config.yaml
n_layer: 16
n_head: 4
head_dim: 64
d_mlp: 512
norm_eps: 1e-05
positions: "rope"
rope_base: 500000.0
qk_norm: false
parallel_block: false
init: "normal"
optimizer: "muon"
lr_mult_down: 2.0
lr_head: 0.0221
batch_tokens: 65536
dataset: "wikipedia_en"
Each number is 128 + 24 x the weight over its row's rms, rounded and kept within 0 to 255. Layers, rows and columns count from 0. Numbers have three digits each. The size before them is the row's rms in percent of the matrix's.

# down: layer 4 MLP down (transposed), 512x256, rms 0.0786, rows 251-285, columns 128-255
# gate: layer 4 MLP gate, 512x256, rms 0.0944, rows 252-286, columns 128-255
# up: layer 4 MLP up, 512x256, rms 0.097, rows 252-286, columns 128-255
down251 103:097128176116120091128144095123155111130136102119162147109117105145105096154150150100106110149156130147181147128137143063109138108103144147124132124123132096142127121134099125108134144144153141124089097108127078110140153151090121088126089166116137078110129153133124101127147175105111137125119109122106149105123140111135144090116111084174151134124154145119162123089084122120099114159137
gate252 095:090144148107094135095135064133128164124072126144116090166093136127127092173106124099161128112120130172137119156158110104164152079159126118109132147100114098121122114095091110147145131179125141107116087129150142108146098128133126165133119133076114116128095111137129082104124156178098137085135128089136094109120087106080118086095112136127120119141132131135130175119178106097109112088127
up252 098:125153138183114141115132089136134111170166094126128131147126124114156066125109114153146136127120139125113106126143098135159157122145166120128113122098130157079119106092090153147119165111094111137121145093102136146158162113123136129140140090118091110125111129100151120121157143103138116098163135117157152123099118098154109107106109121153098145119099212110094107090156151117138113152112
down252 094:116140132120106122070123123116126109068107144100064075125143107151183121149138092121147111077112124125146131122113158090100137127138111084128096143134107093181137113132134112135162115118146152102163140144132087137091099131142167115139140164106098071134148156135121119136086135124121105120099100100147118144161102108140169088129141143112120144101168084151138173125184100109111098125159
gate253 103:103101126159116136128171160125103186125133148160106143130146107136113160146192136130122124135154112144079106120104080129155117121120172097108096127171181130103160160148141166081104122068174116145183118132105109135117113139140083108105147115119124145168125136143137198109151086132111169108123168135142128164111130114110128066139160108134126079125162154128144143110077128101115134144080
up253 106:140129136163183117116154154136161171138174113110089142146126128144129107092123097159095111142109093155129144152136129117163103087124120123096136095129097116093164142125126056121140127120103109139145128095103098149095103133136135128137159144148141154110128139155198131153126107108134148098108193150118121127149106138118152130117157129135124110125093158108122095167118125151092137155102
down253 100:147134137120071170154124091113081090149128143112180165086131110134130151152132164145119151079098150084159107108109128141110109119136118163142086114134166161153065130104140124115128127151094142089113115105185149125112143139102111130091119156122099080137118112089123148090134154153108138163134115139156135151134122099159137101151075108164096133126155123128129156126123159110150114116131
gate254 101:075114134111106125165140093132060114131148113105162120098150141159107088162139058107098134147135098162111135123116127100121122159144112132096134094136145147116118161152148098129109161147146150124087137140114159155066090107142166117135103128124132125120139136109156112084161137130155167095150141126126100109109109120127107121087127160114127114150161115113139136140160114151087148099100
up254 099:180120109179154132116131108110148090147146148153138105155104103104160153154165158090118150105078103141131119112133111126136155121097109113109131166115129127095153159143088107145116130102123135096075090111119115166138153099131136140132149081131075113102130127126147154137144143131102078118147166137066084140168121157136182112142107110123124150173141124140074174132100105127103085108129
down254 098:114119143135134090120137137159099139146124121075108096149156121171116125137150141156159140160142143165121115111105126111121113147158137159107088116133144131109117117135123136115126140143181125154149152121117160129156108143102113170147112131102173107147101123112122106145140149084105143129107134123119144132121123092125091137080115124155129116113113119171126082178107104103106167113165
gate255 100:174135098143127141089128151150146143152130165142124118129101151155122114113108123103137104134131140151131145129133092128154151110167114139113140083168112148131133106122128122120133152096180119117103123111144121124135143115140171173119158160093106105125080089105150172156103159126181121112144051152140141136126157109111171128094134114086140109122149149180172136105127099146153115139109
up255 098:148173131085150143111137103106097134105130102137155123099124091128169107158144123113147124110161123134121181102131088118137134160109151144116124135115153140118110119199167159134141163129125131148142118127163097079123086170141114158112121112123129159114106189156141124160183126180096154118120129098130067162168157125123116150123127125133119157119117113164132113137120128082176137162129
down255 100:136076177141113121100093156115126121129147166151134102142134163190111151102157127100108120093087110127129141127134119130159133105138120153084160098146085116122098115114167146133097117125125112150100123134150134155157178122130126106158102171161144064112124111051134135135104113145161133103112116105133158082092134155140155120159123109114110119160140107114149146095100136174131147112114
gate256 097:117123124168082137167138136137146094096116178138174118092153107143144118113145122104135148149128140106103149116133117116176138158136117133116160136129158119116143123161086149155117154122148122101142139136150095103132106170134165127143167151125123061114155107116129140098116128145127152134141117154081132114147163137179133119152122134147122157141157118116111099108166148096146102126129
up256 102:101099091113090126126116118098134126127144112133133116116125140099119124156115120141146083106120067133133141104138159122149103134123132162119159135165105058113144104119159098132108108142081121135135122138135113122144100141170079111136143142079142136170169128132141163140058097122089074148164109121099119062106095112146125089121120108101104202082109111147123138095089158076110124075108
down256 095:135131136075155131125108115154136146120103118085134102170159154119166136114079121153101125112097095129134142099126072129102163083160110129133174109100172157114133090173127121100122098154162156145130166128111125133152137126125130106137122119110084098127103132109145138172144120130157139159128148130115144132101139153122108137139123159114139124133159106108151104125112090139125125153145
gate257 105:145127135101090133151082170128142126133137172138123172165141078165138149123157121127132114167135109110183132119139144105111130159093111136165111098152139126142096095056165148117145139127162149118142136130142165108099111086141104139121121143111166117097138153145132109155104132151142166126138160124149137105131129126121175141178086141144117147164113131112070130077128135115107165124178
up257 110:121158128147106131082105132165152142181085119120141164119152114180107152152125128171117125117120132127103122090169094187152140104104121146135138155157104158159168116125146127122084130110126097186132141163123113176129162142091106098104132147175113174147156133139136167123146130125066114109150100131130118140143123146130095134126094145104161113122132116132121139128123125117155129131110
down257 112:117095147138169137115232149150140162133131124141164114117110157135114079141107124141120116083115103137132140116084121163162146122146120114146150107103142127128167125126149163121116131113075143145179110145137145156176170147159151135153106107094133120100127115116155107130160115153129103116119100107146117120122149143091130103115150170164110111143119128096120172104090149115145099139148
gate258 103:140135112118101132162147163099159147182175140132103119112143118163122096135163152157135154154107136139169107143144139175134125174158119148126119169188126135062124115130122112111137092141093119144136147114121077105107105113128155151106152166138109084135115138100157135120126169102107200128152107109126080106138104107135101146131135116136080203148113139110149131162110152120156146122151
up258 106:120104102117158125161129136121151101091159148132132182129113126100071118123154110126107146097112094148142125157112150115126087136098187107093122151144160113128130084101114149112107105112183137137140134135100114146142156184121140094113134116101142154108159104126166107145109135118108133132101115114170130202145070095084167081124118111080089153120103137106153100116084112119099155154111
down258 100:132139144155092117135138117154154116146130147133125137160112154148134125095146148135105166154116144162104106149117105116145128141148136134108135129160128160118122103086103121124161105160161126121175139126141118103140090144083108135121126126167098132150106125142119130146114128113145080164115152149148113044152127144109107105129146101087115171144141140117216077141125143094109132119129
gate259 099:106104133158109132132121141129117153092133103137146116171136158115140137159146179095097132117098164143125122128158180138149156127138139175102171132101142142163099137101156144120079102118134116128116118115088159116112097106126155126142148113116154128122143127129124133135087091167079078120123154089098101134142159118100122137136119092160053121137116148110087158116150141111133071133112
up259 098:098098177147131103129146131117105125167114138093123127109172126132122149125129179127109104141105163124131157132112112127113106161143093168128130154128112144168129178127191107116104120095121107113122108126102171089118116156115156112129130132137110085108087130117125155145112130137143100104136132160150135167115133117109170142134097129140096143143125152119064097117099106155118129147124
down259 097:124110126107125154114086094113139106153100134122168110130135175092148145082121143111119143153097176118141148182132137100124137123137110112129134108130105153079121121173141143140135132093098137108114105155161128066099103135111134126155137124135127104121168160145108129115127164150116127175136115093113105142165126178135121103113146165113115139154147133167108134147153104116084106136146
gate260 094:131134111085094102190160089116167117113125137148158112107102114138107110124145131169098146094093154107142116122131098125168138135108152164079127160088119128118118130116144155096136120114107123141102129142085127098106145137147170098166144158141141128121081144155170142172164136112122120168117112163116101158139113140136128148128089139116068148116159153099114128149130110112105095158159
up260 096:138158116140119155148134150115095157166117166140133130091139144127099148128169135124119122154164178138143133155116123098126126136111120119113156123137145142134123112120143130120133171084098195107129170143123168149144142116131098145118120110129091129117148123152136119164140113123124107153157137145161099122163123109091058115121204129121089129145149127147111113118123109127168134154170
down260 096:112111109139111089130138144129134119140165102119103198101149121102105089117151154137154117103175133147125098155101133156106102108091090108147138118168119138090177103098148114147165090079099153146149120135123196114156140125086130087131140139127135132139113080095161150129136109120148114115094091128121109163133123126124105139125089148106131161147132144131166135109130128084118092122120
gate261 100:131158110093095140131127152102106156134099106153120096129148131170137144120119127145158121123115162166129113180141133126119179102122083091135106154108138133118137130162102114125128089156173154125150113133107130182151120142146143105092115089141101182113110119144100153115128103110116172111110118122095114124140146113108103164131119173113131112118135131114147069139141108169142170131166
up261 104:136091115168124118131149168126132122134098148126136134154113139142165125155102109108116100134123113173103092180152132110132097136155129123119158141114102132147144110146115105110156096077181131111100111095104143117117105129118104135126126163111119119121125056131143105167096112113125121076165107132110124113136138134119162130117101103135082124101130151158167093131137136088102129132120
down261 101:145113140120154081136141107131123124136110121131098156130126145142130110076140142154109166128124124117106144115104124140142162080112084127095115130128150115140117131119092139155119133156099118106088149149084095143096178081143114158125073143176106143096083153107109131100138144140116138134155130129078121141115131135078082137096150107076176099133132133166098124146094143142123096111090
gate262 097:106159121112122142131101135116112128113132120149135131148107128138124127100116135106171124130148145108092122132142136096137145096135140098109136143095151119144103115135139132136134134067105127129109122086179100097079180162118161096137121150176143145104111147137108138120106106124129138126135129075137118139180133089131128142114164145104124129127136139135159122114172120100086155124120
up262 103:133153103104110104124100108133179144121078146172176131114112158119115174138081129137138106089104135111148100102089148112159131131143129143155162137124189127147090078130140109144145126124122103110158121120128105147159099077127104131093136125138108195135083134126120062187118155125136153116172144123097142116147116133158134146130109145146144140146128122133137112161143125135120093127127
down262 100:080116137207139149148123142153137133129133121148111157127126123123169107115147163126101104137152102122106153114179091133087138082126131151108129174146124143142106126112130109128118102120151121162114171157141108073180110105123127123166087115167118125124096148124120103133134116128143093141177080108136132091141164103127146151136151128088150135104140130173099098172167145144105118131121
gate263 099:129139125130119108100111163127192087108147075151085126180165128169102122107130133091123108130131145165177175087092129139115136157139129128099124120143145103102183120126097138122113074164144111100135131089117111124152136121117111105108128133140121130136137145115084147122152155122132131143140139136087110114099117117177097133145184102131123086125145152167137124102110158142185134091111
up263 105:104095155137167143120161113174133106169101149107157136153104164131133127139128143129174142137134110149126123073103161107130129182109136135156168113167138090099150137084138122131145117106157128153155196129115177142155140125143161123173136132137130119122104126112171112132174145165146129088171133152144128087095120143119135131143156113105137139101125095115134104133140136140133113092173
down263 097:145158098149109115098138143138092102165120145109162166139151148089153159129105121178158139112124181110126147129082114111108119128162161105121108099103182142099126137108128112084165158095125126175116140135134166110116118140106122117081171131164100118125107148116144120119122095096119119120125106101145160135147125157093119116147117157133081109194111152118104150105177148167155157159120
gate264 101:117125130113080127111137127117122098123123135121117096104124121142129155153112126132092122142117099099092130103121155135112139171123128138076140080106131113140130088137135106135143123155129090147155148141124134115135146092146159131098141134116127147151131117136124138163125105072147121138104161156168106145124091155143116118126140141111147101125160139095129157162159112135081123131088
up264 091:089113139104148175151134106131123109126161131091134134113113108107124154110148138114172097122103108147079135153141110138114117089142140124174118155170098134116172145096110145135109148107113130153101092118156135143181128121122147116104135131148112102119133127145152146150130132143120132108130133150052110131139106134125134166127150075108102134159124129118138105117109084175135143093127
down264 097:112114131139108109110158167174098177147118110141178155130127116137079096145169109135094109148121123142098152153161153132098117089110112130107154136119096106125128093126111144101077140193120168104114126106150109133142161098118106129147174121145175151183097116172140148096187134153107137138136121104177115145171122095158139145096137133063100102147169108114128111154135094135128141148123
gate265 103:142178147118109107191115146151121138133097142121157136139137149123115141183077109129139098138143117139095182145159126095113128179158112127137103148117130078176128160120117125104119124115176111128091113155132157172130207144107153139151127115118129106130138091142120113114156138132132124157123117101094131060114108161135110123153122099116134165180153118130154105141135126123113093139097
up265 096:125124117156088117075151122072148150082144121140118118102124124181109148107113136128112120145099168134109111130123071204149161087080081159083155123153115143126144108158109110097166158110131104099107156152118113093169125152127141160116148107141119146110108086126088102117140117138088174144175088120151109155141142115133137171076151155158155157083103168091157186101148157131106143131153
down265 096:156150097104143115142097108164110102161107140143137125067153130110133126154127143128174125162140107130091137107151174113100084182118087124134109093107098136132136182101135136113106144154122140130158134133117177147123086170133132120161120129122164132100120126109121147093075130136147120114103125095069139098101069093125106126116141165176153140120149101136138100148099152107155173150117
gate266 096:156093170129128078084152145154109169143134099114117111130110136073074141098121156140113154125107143138103101143189116117103162122127178117120139164096096107108108149178157138089123134104119116086133143165136138139135091104123098144148172158116138100117111168158122140080163114118116121115119126139143111114154090116109160138144110117122087108097134123164120129146073141126130114107090
up266 100:115104115092121127138128076121093140130145121082111119149131142111140103103160156143143119141114121162107121127155094156144154088158115142125164077108122121132146110154117139121136173161096124089136107157135136123112110188131128085130105132100150118118082125146143172086094147160124124151095122093149104114136127108135133110102148143149172149155160155127130115114139154104172138162111
down266 099:113126133146099084107130134144169133138112128172145081124109079144125166118131159148122128123123172126143123110094122102144161108168133118146171157161088160128125138157128110090124126136134142106112128103114109153143145139151152125122112123114141147131115126128144151130085158140106109122137093155117089144162155133112142131114100101145125133162095128121128118099129114126150139099128
gate267 094:128194108150140135113116158142118125136116089145097138122083140179135095098131139112134166132149110180123106180149110097150112130123127110129133126132117107103122132150123128123120155130119156147108104116165085091136104140127159163172121161128068136101132131132166137069161125126192106120141119139168149154139133172115111099122158110137128132145091120134132102159093142161131086159130
up267 105:097134142156074109111133122119068103070147115108110129159170131127141113082155141143124109156132094135116119137118112155107095163107135108091147128102124165162126126175099134066162125141116118127114122159128091122124091101148125153105136148072099108137129122137108094103138111130100102095170140139151149128132130150102173121125142163132081137081134156101144136128157119110074140116147
down267 104:111128092129166145164135105161149154146174115158133116106071162116098072130112085149128160115109123118148134157097127099139153094155106100147100117138131141148123137144128170154077127096135140149119114108142135102122134144134095156163079170131114100116109130102175101138134145109124142162144093129059143138105128156149134138120125096145127097172139146181129135120105145125141112128153
gate268 100:163107141144149151118104156108148121150117122129147103090133137131137136137185109144118102129077192124128136135102141117122133095124133128133125133123106126095120096137162156123127083182137087095134116105127119161103152136096102152142143094092175093154139083140123116154160167131156154100131108092146193137146103133129100090123110100136149114113152142085130108065121138094102119153134
up268 097:140087138119122137143093114122149129090166105127135141127148143111114112100112127103110127110094119132126128115068125093107075086131147103075186130124112121139125165096087106154149124111159103088151138119163153127114153110110097112172144170154129150081128150161115151158118141129119199136146055079127136142138123112124117183120136111147118117113097097124121149118108107076113129147161
down268 105:119081127112128097159184158084122124147150184117179119151153119076128110134134114151121141136127156128122147113112148066138124135112156130105134113141138127126156114100120123108125123110114121111129118109117127158102128088125153102116151124115145072088112127162159165151125144149095155174134106113133169117166122138139153157127188135138117138129104144100142087115142140101125159138122
gate269 094:065147118142122100136111126134149129079130088102126184154150162134132127119073119130133129137102129107107092113110162097121146073140125091122112097108164157112167107194149135106100125122119142105153150096132127136093128110158136101159089105163105133136164133094154165158143160126138174114105139135118135137140106150136120127078139148109140172138123131115207128141095093117107108107118
up269 097:126140115144098144141126135119097108083169146147116125148169140152085123123136142107160165142115141115123132150129134129147195104138143107124140125110136111152143117151116141119130166149126130126136144160149121146139137090123097116137107159144110146090166138113078141131113138173105165130120150085108133210109141149156099131147119133140140121127111144084155158111106106108150155129165
down269 096:161082121126145136131160163138164129174120125169120151122121142129084140117120128130074147122154138116119139111121116116141164144120125122130087135152119127117109141146119161103070129118115124136179085055159140130113133089140099155159130119130127112137135144134135147174143155111160142132123123148119139116149151143097146167110145122115147103169069115132160046144148140104138143098100
gate270 097:062142114127113120079144140168120101115117158105119117126170141123125090150155123136088149112121119128104129125111170150093118122110139115108128146149137145114136117104167158133136116117177159132120169134174126156125115083139101142125149117172149101168111116128154130115131108092136139093139114118093104129139144118112108101203132107139080089105152101151111122084170152125139133172108
up270 102:128125151145198125109119122168128149103088146124120134166110079142123100153137124098070129121122114112155146125082114142122160137102120156117110092150143179142104128118143140114130137126109147105123119098125126135141123129159116137138137121096113141064117133149120126182117080106102144121045132122158093098095144137160117119116097109105105130088093122102150119128138154127144152144132
down270 100:117146102152120112167134117128099145133095105125143127102135195132152154094121128131163110129137105125134133100140111124144086109127070134132139141123163131130137082137096129142163138150121150156107159162082145106094157145153165139141116105115137077185147147134144136127092101135103105144137119152115185164110150101111155133062151130172131175131113142121151150139108151135120117102107
gate271 102:124150144105099139154153073122168113154128160083141140118153171152109133122075149111150133107142121117135119121085146092150123097098105114092158091111112108112148146150126105124069131109117134114113110158115091113161163145110115162109147147101140090110134139127142121138124104121138173151100126099134102162100110102171096130156154138166109124156121097094142107120135140107104086095146
up271 092:122144120075111140155147112127160107105109112104169127169170125157133112155104133157170128110128152115111147169109122151175134116121127168176145190102142118120137078136122157121108099099138126115161102138119096103165066146161093128156158114117120101145149127129117167144151057123121113118114104132155126094099128121135105198111172120127165134140110125108145115130125135113138110122151
down271 096:126140107121135132122160142095129128105129094103131165120128092085159133119174111133167124142118128125141110141089148146117121147139116074177098144130157166129156097139111154113093157129161124136149148114143167124114154130154135140153100150160136099150156123125154074165189154083173146119164127133134118070134147114129128118104112126107093137146146121141119156101164108190148107155142
gate272 096:129166114157089124120155080121113170095123107144136165091141147146104124098128148122126130147135172119182065118146147119101148100133115148104095161138159136156176158101117129121117119139123120129140116136166117134108112123137142095107114138162155116121109069111115139101106130148102166118145134119117152141180158110131127134140115187113090151142097192163127102101116148130118135105118
up272 094:111155122139101123090175097165099156120097109127075150103146164138129089141093111120122139165122133149139140156128157097140133135168071130082127169133127147115147129073139118082118106120141123175147084117124110099103127133111193128097123144146153170121117128100108108142141084146103155095127118112066136128117081131114091159137123176152087096123098130138113077132150126163118162155079
down272 101:127061124137125128119137113120140139119135094135125094110126161073176145102117093101105118157101151138123139137131184104130082120096147088141084125158153119104138126126147132120112090111066104156166131182108099129109105122125133104127152124116126095191183125120134148137124136119136083108103095117129130128136113145075122159118135088154165124133142113075098101104120106127111161157133
gate273 097:146129146136114104121172108143103127157105123094135126110129153100120099155144152078141106125123191125115098127120138175089092081127118118143148146082122135154136105121116117132137131158154112111104082133140110151121127097131114119063153143118134158149145136124140132182128118140172189138118139113126166166150139129118124113162124117136202145083143106098136144149115138130146067098134
up273 100:144066159174134140115132111130127098105137101122146151123128081135101122157115158135175137123167128132147139129123097139110164083142097100136128112130140158152113134097132165083191150128139116169121110096104134172131123099083115171125125106105081138165130129115142150132150144111157159136160140160125137144149139101122126123099133094117130112150141118164162165137141140130151168152104
down273 095:138117099140136162142122145146131161142172109102115142123118150144142152130128142134153152081149126129106152078125165114091121159112125160117123141067170146130141139102074143084126084125155181085132116128124117105115127144123142142155116146145156156078143129087104125111124148117119143131138160110178146124145154133136119146153139106161176139141125133166146095093140163127166101127136
gate274 101:124183180107128117115110175077077133147116187133119119114111096083077122111135090141115100164146135110099126122141080140155126117133133120112155147126114119107198138146113115118100133175099115110153118136111087137132123156131124118151126135118086125128159126156107127144112150135130176152154100129142099114098118116095130138120156127130162121141144112171073151144102161136144174114186
up274 105:166109138112136145110136086109125118175118094142127081139156097108145125144106106126138146097160130152195132168142134130120121107124081119120136174126138090121143159157108100159108109116182065128100147144147101099159131109128117122121108121138117121152130147128138121131144146112107133136141126139127148169110115139142116165138141097128147123138144155144137120084120121109108141114146
down274 101:091098140103136096113103166149129098145140095151065116083134122152097086119133142129107116113117133133121109087082149133159129180127109130129170119164098119140135156173156137105106178124120145143138127135108110140145143147108123118144139167076127119139092116163112131151129146111096155123116123144127173132143153109133105142130189147133120140131187124077172143121143135123130137132122
gate275 101:111148110170125151114092117181114098116103121111151107102131123138105130100142116155138102118150157116082168107123142130139091156086094192129135187176161136136121110136153135134124122146125102127159109142121130149130138124127156170145138091127106135151101156105108124121136132122126140132125180121153138147154137129138102147161170124146166126125112126152106112133138155170174115144108
up275 100:123068132137156142120120162098123110042178095133121148091149156146144139142167138128124075109105160138176113146136138121120151151141106142126085063121152148120175103121102102107159144062129152132099136077135159134121135079147135116149153123080094134112117112148101148113089137147129121117079125135139122115125112152149149120148120121152132173084098127109109144133133125123116120113152
down275 096:141153168150109103106148123119155150136120140107163130153150138146141108122137142172131167140155112115135108128131113177123125133135123094152147212161173088144152123125145151117175167162116126117117100147101114168131127151160128149108088149157153131149110139129063150148106120123116166123198141107164105138177127149119166084162152160119142112141112130154149116114139163116117133134084
gate276 107:132132117076153124094129122110132169139097144137114154173099142151127154157132139133135144086084137085175145119145106106185138102116114136113120154171104105197143136164166116100097082153101103165111093140091103147155121143110132137153111152152174094147136146097134164092101082103117153141141121155158129163133137136160107137099145109155086130148147133134148099113166114138111109131089
up276 106:124100120099131107127082151141115110136135129146178151086099099079097098110079114140115109114136178130130110175077101133117141136189109098090128060150147124151117115102159139119142149128101142084081116148145122126104138145164133127106146100108146145186123136108084140137101101109141135118128150135117142132163093156127107129123118155129128143093095127148146112165117126094139117109164
down276 111:095134120089117103156152092116121105090178158094113134107134113174138127140086122144152151137127125130116174168132093135131094150125139142154111094135127162094170143134093066143131143117127117138109136116157115109153142122138145090111132097123148157079125171106093119114111134128140166117142137146115123129179148102124130121137121095081075131148129124140128137149126127091152096080129
gate277 094:153118136154145147141115117126095153125139125137149103159100120096148120123166109096099126142105134157165122182168106149155157119123126151108169129117119116142168117138096128099154112171118141101133127145129190106125107130122168116130079143110137175162114133125113165172087153143161159124072138151100154116130124099124180107125114121156126124134113137131129130131142128157151152156167
up277 101:130110150053135144105167135138129156080136092089133123192143103145130128132064146149110126121148132103162106134112151126184123137100114090180156133135111121146174127150128117130173123117139094120134128080161131132110149096115133149112118126144081188129127136126138123122087152133127099132148129108138119115157167145137164125140090120136151134140133123093136097083131143159131125063099
down277 096:177164157117158113105131078136137113097109114143138102126120142171132150093148102188136135114081096146138137104159157139118170155117172118105136122105138154144121115117119109096120104119123093119124110096163131111173111152100153119151133138165120137097106136149143118146147115140130121136140136142156122103142130120117158119102134148094085149137104101163111114112128172088109128124091
gate278 096:111114134145114108119141137137127151156143136136116152158185128127131151148138128118111103149096114122115169094094111137172107112099113147125141153148122097131129140143107152099137137157117162119126091137158123129094145160156118097114115144142174131157121098133146179080141159069149117113150081154114128088116117139096146166142151128110110087090093086155114123099090137140133135100137
up278 089:140110117142167109120171200119107134107139112115151163131143161149149150101106126086173163145097125146127133118139161126120104098105102132135115125138103102151143173136092102094116126151115120103137099138118142089113126160134133089112058156153140131103112120123089155094124103112117108130103126148173123150152117154121141152125130106147111159127167172159116117123120112155103157129099
down278 096:164145116144109166125081120112108116113154132125145158117083117135097098129125072137136126152130139119151114161123193125129149125129142125115122100117160134095133135102112112120099107105143116167109120177101175122088141142136130134130161138127090171135143105141106129076136133128143096109143166140135161152138119139171164150117062121140132144138135115167175112146137102098143143110110
gate279 105:092110139122146108151110175114107102139108123142148112133106080118120102137140115187133176136107078108183136170106127133126128151164138150143103120100143102143128110086156110152114085135116147156113109118119110120142142159136118103118103104123120127103155142142099094115120041138150157140126142111126105116144125150180130168107175121177132122086126107156138112144108106129117147124147
up279 104:143155149113128147163127106140150156134091120116134157142105088107177143143109146132142119134126181135097122121128110101126132113130144114147109147114125154106145137135154074115104114137134153152152115164120137117136160127127124080109106121091155143145137109179136126145151124164147134097110105149107142134139115115203127135148135101136130116089142124139130146075164159104106119141126
down279 107:201115137092128142088065133105129131155136146114157094136096144084123141079145155139146124179119077170135113143129132141126114127108162104154087132155119067145114139103106166121140113121128136136153124135100067172149110166154108124110130153128131142168128149101109168117134141140155162121125125128100125106125148208125114168140124094108157106157143132179120158128140159140143116186124
gate280 105:107129120172159137184153153116162131123140160137120152130132161110139141149154139148126138142126112154109137163145147084159139126159144133145151121124172147096137098113123125105073103087128185130153139131062097106165096167155129105094132097134142146108127079120144149109165129132138129191113115145142146177137139100092124178124136137162145160145106146086122150111139109157158134123198
up280 086:089119135107119130089122134145126173126154118126068085138094093159132161159092105109125095179117156102131109100148112105086136088110104141132149103132106137144126175130130125112142171121131136140098113078144163125127159130129112114115137166133091119132129153139101120108099189127127117123169124131123122137053104137178097132161124128142127108122120130138099174101134150092125109152108
down280 101:132131132112116140115118125108119097135118106139082092119105110166135105145115112162166130119121146165124087110156098122114143148084082160139150122118122121174120120125158094138117117134128159143129106146086065140159162142128107098092145130162119112136123111134100126096117151139115165124153106191098113110151147092177078137113107114148134166114151181130082173100110114127111124126151
gate281 096:112161098099121140145205138098090134151109132153095121143106097154157159100134107160104137124120093125149145089079071141117135106094124155170163099093162136101125095166138149139078111090148126119128096099146120103088155148108151114126161115135154136123099137096123108134148142166104151111165138073144113117097102165134143131110135106154136121107160126122113112147139138148134153107133
up281 103:166116117111145149120087152141133120125093125176172162102079108189159081113110120124154074134109141179109138111113185146109124098112123108126158118144155124126141127145133119091116133120148137180110139121144122136127088151128150122117134155093104111110091121128114145138119097133179134171136139133101127111162129083124123146128100116136111104151111117141153140133126101121127134143136
down281 107:096163132147129102169130129095113124112108138121145151172102144168169140114174118137155156104097115082087102112145132118141151110131089108100103079142135152149154130140119151123089168143107131118175128097155130139165143120116088104144131113149143125115119133114141138140128146124095173139164110078097106116087123111117118124123163119143167110102128160107090152159107119151145125123148
gate282 100:107188119079132160161154112109110171082146170126118122113096154123153107167125086104122124175147099165121127149100170162099161149099130135127127145138099132130113128154119124106104153133121168109124107136124151126158144105139110120103122194115120146081102092155124132109114138123099120098152121143134132129153109152134137128151129144174127096100084130120182112142165163124125134154112
up282 094:145162165140115167122140126145140165107136140109134138113110120104129115113102115139102112173121126138134119161160120119121142133112131121136124129150137128109109143116131125167118101170126152092166102140116158118131148072132117126094103116121120117081133064121099147098104121160150096156140107157125119135148125150154164126130164145104140105102118165127122147155152132126162167107157
down282 098:118094106146146149127114131102175097173095121125121119139163139125139149120114185137148172111147146111156142094120119137124100151113145146145133121080096114157112124100143159156117163079131121104149158107126139088115115129139106149191124108158148142152149173084110126149127129134131143140092119131167107127166122141082128171135123121109113145136171125112114120139119081128108102152129
gate283 101:126146149170114159117121118160108121122170119179151108163136096159136124125113134173167109126111124148141179109145139148106107131119111101137125132094148166135133112097109149102145164128105120146096139123119134200117107101096102141124132120096136159132151109158186140147098125126137141118120113108132060135118174153132119139142133154107112166126161143099146116121134061137138139136129
up283 085:122154123153111132148132137124143166117132072117140104097148099074116087126162111171108128099173099131108136158123092141128140101112147102174118127105165171130133153141154147122129122114150126098162091102159114124098070092128128142112157147091131153137133097133089113094101126111129129132148136116123164136119124170128091123118109153141152107148133127121139122133141099128112100149170
down283 102:108146148094135138109105101083144129097108105149121112102127153141097159140140125104115120084130145115103098125165105142104159161100114083121109174112140120106130151131121118125148116138095138138137125122108160084134171167142139095127122167148140153146110116133112123133087182164121126140118121186091151104131114150124162079151158118137120106161100127147106082132112169124125146102129
gate284 099:163120110110171070073163166116116138135121154105151127124119135133102136121126146126130146162120142151149126130165119095155089136156072120160121108153135066160143117081112119106134102138148124153151101123122093127165138123154141159124143129178152131073115106168130102117129102150156164118111120134066143103059139173134145136155158100146101144130136114166134112082091124147115113117127
up284 107:128146148147125099101131165128181155157167133135127096090151104172091127136055084118125116112159148113126111127155161132139123098125143141112106144116132142140144118119111125139117112175136137128139092119087154106111137126147157109140083134121135132092104147110074180182102174151138129118118081113160139124123139109108153132144118117135087105108125138146130111120168146140181179117134
down284 103:162139102089130113164136108139129116128114117142095174109134141124172138145187119137137121143103119138138138116174129160114151099157104099142114114129152166173129119086130142149142112120101124089154101152130110169131112135145142145109174121145128134127121091158190111110128086139135112087129140151119127121071146156131111143119126126133126160144168102143177127119126134120121086147092
gate285 100:167130141103139104121163135103105122123133088144148110150162095186139124169116091168155131127110076100096112180123145158123134135115104162166128113141133134134146113160123121128142133091124093110170183082121074123105146128127099141095076110093100138152174107123136119108156122135121119138120167137128123115113120107156121133144136112143099104107154083095114153093133161109147086110090
up285 084:131147161154106116097123084133125118080190133106134125085120109098148138124146126096080131137122155084160127102145136164147144135185134085086165107115117070109120130125138131128127115165129120105135070129111113130109115127111136154132168130084128080095107130136116165111124139124113143110131118156078165125120130120096088106157081161086132139122141132145105145149134136133148158128106
down285 105:100149171099106134169131093117137123085099118120128151124135114190125144208096130127152119125111103113124106138138086124100115136141123124119117099133128152113155127110108114131126140157121128114120151096112100153120146124122080137099117133077127142150160112112147147092120122108108144113136100115168070119121131167139073126139093102151118127128145088069155137108110162162132110112086
gate286 099:119144081120117144126141099118182095146104126112107109132137087141164110096141119120109096081157152140127114160107099095133133107109148099120132146053129100096098150139125147129167139114125120147113118141125125146100132115149154112113134129125160143159087103142113096167132136147113129136127106133113079100161107125099129106185138138114087107151101123122085132154103143174147151156107
up286 097:140124126128125142110105134172138127151148098111119117123137170126115172164123105150138131115114098142119130123105112152146097099153137102147170114136153111112104106126098119149145087141085088159157098133141121143108124143122137112134153114118109065101117091130125138140134076166122137192113132169147122158123096129116130120140116099152150097094125158107132145098124106154133081120134